python train.py --num_hidden_layers=21 --hidden_size=128 --head_dim=32 --norm_place="pre" --rope_fraction=0.25 --qk_norm=false --init_std_up=0.0532 --max_grad_norm=1.0 --train_tokens=339300000
Each number is 128 + 32 x the weight over its row's rms, rounded and kept within 0 to 255. Layers, rows and columns count from 0. The size above them is the row's rms in percent of the matrix's.

# layer 18 MLP up, 512x128, rms 0.149, rows 80-90, columns 0-63
size [108 105  93 102 101 103  99  97  92 112 106]
[[112 142 155 160 110 107 104 146 127 132 159 151 152 108 127 106 184 127 135 144  90  93 150 133  72 154  91 115  77 169 134  91 151 149  92  63 124 120 128 100 141 178 107 101  93 140 103 126 175 128 169 133 130 103 143 211 115 138 127  91 164 160 134  82]
 [ 90 133 166 183 103 156 113  88 125 146 149 114 123 130 152 156 138 120  53 160  53 166 151 133  89 141 105 213 164 125 164 164 100 126 109 151 202 106  97  84 137 134 171  61 115 109 103 159 121 171  70 126 121 118 146 159 115 100 138  95 112 164 143 158]
 [ 30 123 101  44 166 164 110 129 135 133 104 207 167 128 148 147 151 169 109 177 103 116 137 135 154 154 135 125 104 146 159 132 138  66 165 128 169 146 119 115 156 118 118 113 139 121 112 104  54 119 123 143 141  77  88  99 112  99  91 178 148 127 103 116]
 [126  86 112 127 160 134 136 145 117 116 115 101 111 154  94 201  92 106 117 125 114 101 120  90 148 132 174 134 102  87  83 115 132 117 139  50 156 113 229  84 202 168  91 101 192 124  93 112 143 186 115  70  79 117 155 180 116 160 165  84 164  90 119 115]
 [168 120 114 159 195  92  72 166 109 135 112 202 116 168  64 143 131  97 149 123 148 121 136 113 161 118  98  90 140  81 117 117 132 158 161 113 103 179 145  97 142  89 135 132 178 171 103 130 126 116 155 140 157 147 172 124 121  86 141 129 120 168 139 121]
 [116 139 106 216 163 149 156 122  97  68  82 140 112 125 111 199 113 125 217 157  46 146 133 131 126 131 108 177 145 156 104 230  59 103 116 145 119 125 168 150 121 100 167 135  70 145 159  98 117 158 184 149 143 116 160 118 128 126  87 105 121 129 172 161]
 [131 103 164 151 147 130  63 155 122 115  77 105  75  54 142 127 180 150 135 135 139 116 169 139 157  75 180 130 180 138  63  70  84 188  58 155 173 127  78 136  83 135 105 159 121 181 137 175 161 164 119 107 114 119 132 111 126 128 132 171 143 166 129 139]
 [104  96 168 155 105 160 101 130 143  85 114  91 163 129 115 175 160 163 146 145 152  82 136 132 120 101  99 180 103 114 139  92  99 101 125 142 122 122 120 202 153 178 127 115 123 110  63 109  91  82 138 100 142 153  72 156 158 116 148  82 158 135 140 109]
 [117 117 209 145  86 182 174 149 142 125 121 156 190 127 134 146 100 153 112 191 147 108 117 158  90  73 139 128 111 130  88 157 167 132 167 133  88  90 100  94 104  98 124  59 107 122 188  63 160 123 121 123 122 139 120 138 127  89 128 112 118 129 109 144]
 [150  85 159  81 160 112 162 124  86  92 192 165 187 217  63 146 107 142 143 141  82 147 166 218 203 146 109 159 174 131  86 112  98 142  91 106 132  98 130 127 112 191  96 129 106 120 139 106 137 169 122 116 117 122 184  88 154 118 130  57 148 148 110 132]
 [140 144 117  96  78 155 140 142 106 125 130 136 154  98 116  79  66 163 136  94  84  73 116 197  81 221  89 144  98 125 165 156 122 114 120 112 103  95  93 131  80 133 128 118  89 136 141 136 145 106 171  83 146 133 145  91  91  84 151 159  99 129 105 160]]
# layer 18 MLP down (transposed), 512x128, rms 0.153, rows 80-89, columns 0-63
size [113  97  97  93  94  91  89  92  90 120]
[[143 144 141 153 145 117 152 162  98 115 151 149 128 102 126 184  98 153 133 173 152 198 139 100 111  64 140 156 149 105 143 166  78 102 129 136 161  57 122 118 106  78 204 166 159 124 121 177  77 117 156 120  97 151 150 126 151 125 126 142 149  92 113 140]
 [122 148 137  64  83 119 123 146 151 132  92 156 136 101 138 115 102 103 154  75 190  98 145 196 180 186 174 110  95 152 123  85 163 192  69 166 146 126 136 127 163 149 149 208 155 160 147 116 182 150 116 167 151 163 136 108  77 162 151 125 133 135 130 121]
 [168 141 143 133 107 116 188 145  75 121 114  52  79  96  95 152  97 245 151 110 123 149 141 112 115 107 108 132 107 141 170  91 126 111  93 129 116 112  99  99 108 101 144 126 119 154 117 121 142 149 125 138 110 158 159 191 150 108 204 133 171  84  83 156]
 [172 138 159 148 109  98 134 145  91  81  63 112 140 219 127 125 129 111 104  90 109 127 198 134 108 105  94 174 183 112  90 150 127 146  69 136 149 122 140  88 177 157 141  87  82  63 107 146 131 114 139  95 139  92 174  71 130 157 120 131  90  83 108 155]
 [122 144 151 141 105 150 149 126 133 122 132 110 101  98 127 157  79  14 140 112  70 107 128 150  69 140 107 172  82 160  82 120  86 121  63 142 114  95 135 168 123 148 100 134 155 135  97 121 114 119  91  82 189 139 102 127 120  92  76 142 148  81  92 118]
 [136 106  50 113 142 139 117 144 127  31 149 135  93 157 156 141 150 123  81 151 146 152 158 125 124 135 116 110 154  97 155 152 177 156 205 137 102 142 173  83 182 114 131 223 172 157 135 186 125 120 131 131 129  93  73 157 128  93 139 144 127 186 121 142]
 [149 132 109 168 110 113  97 110 161 156 137  93 178 109 139 194 115 189  80 160  91  96 132 113 192 135 104 149 135 162 190 120  95 168 157 150  86  44 111 152 132 109 129 100 108  31  83 134 129 160 148 103  71 137 159 101 153 186  73 190 140  77 121 126]
 [124 150 152 175 121 173 152 133 145 195 154  83 121 120 114 153 186 102  71 113  98 163 144 152 152 158  72 141  94 102 109 125 150  76 193 141  78 163 124 132  93 106 178  58 181 115  75 152 128 139 118  87 141 162 131 145 160 153 122 167 142 119 196 104]
 [148 186  81 153 140 144 126 137 134 162 106 119 110 103 163  94 115 129 141 113  83 180 106 153 193 156 144 111 115 152 113 146 152  99 115 149 120  92 149 166 169 134 109 103 129  64  90 132 106 141  97 141  97 122  98 104 147  87 164 142 100  77 112 169]
 [195 106  95 168 144 173  87 167 122  70 136 131 126 136 113 145 140 135  90 141 116 170 128 127 187 126  78  79 111  93  98 160 145 110 133 145 152 121 138 151 137 165 107 120  80 115 104 121 158  86 116 128  88 174 127 148 115  76 164 154 112 117 153 128]]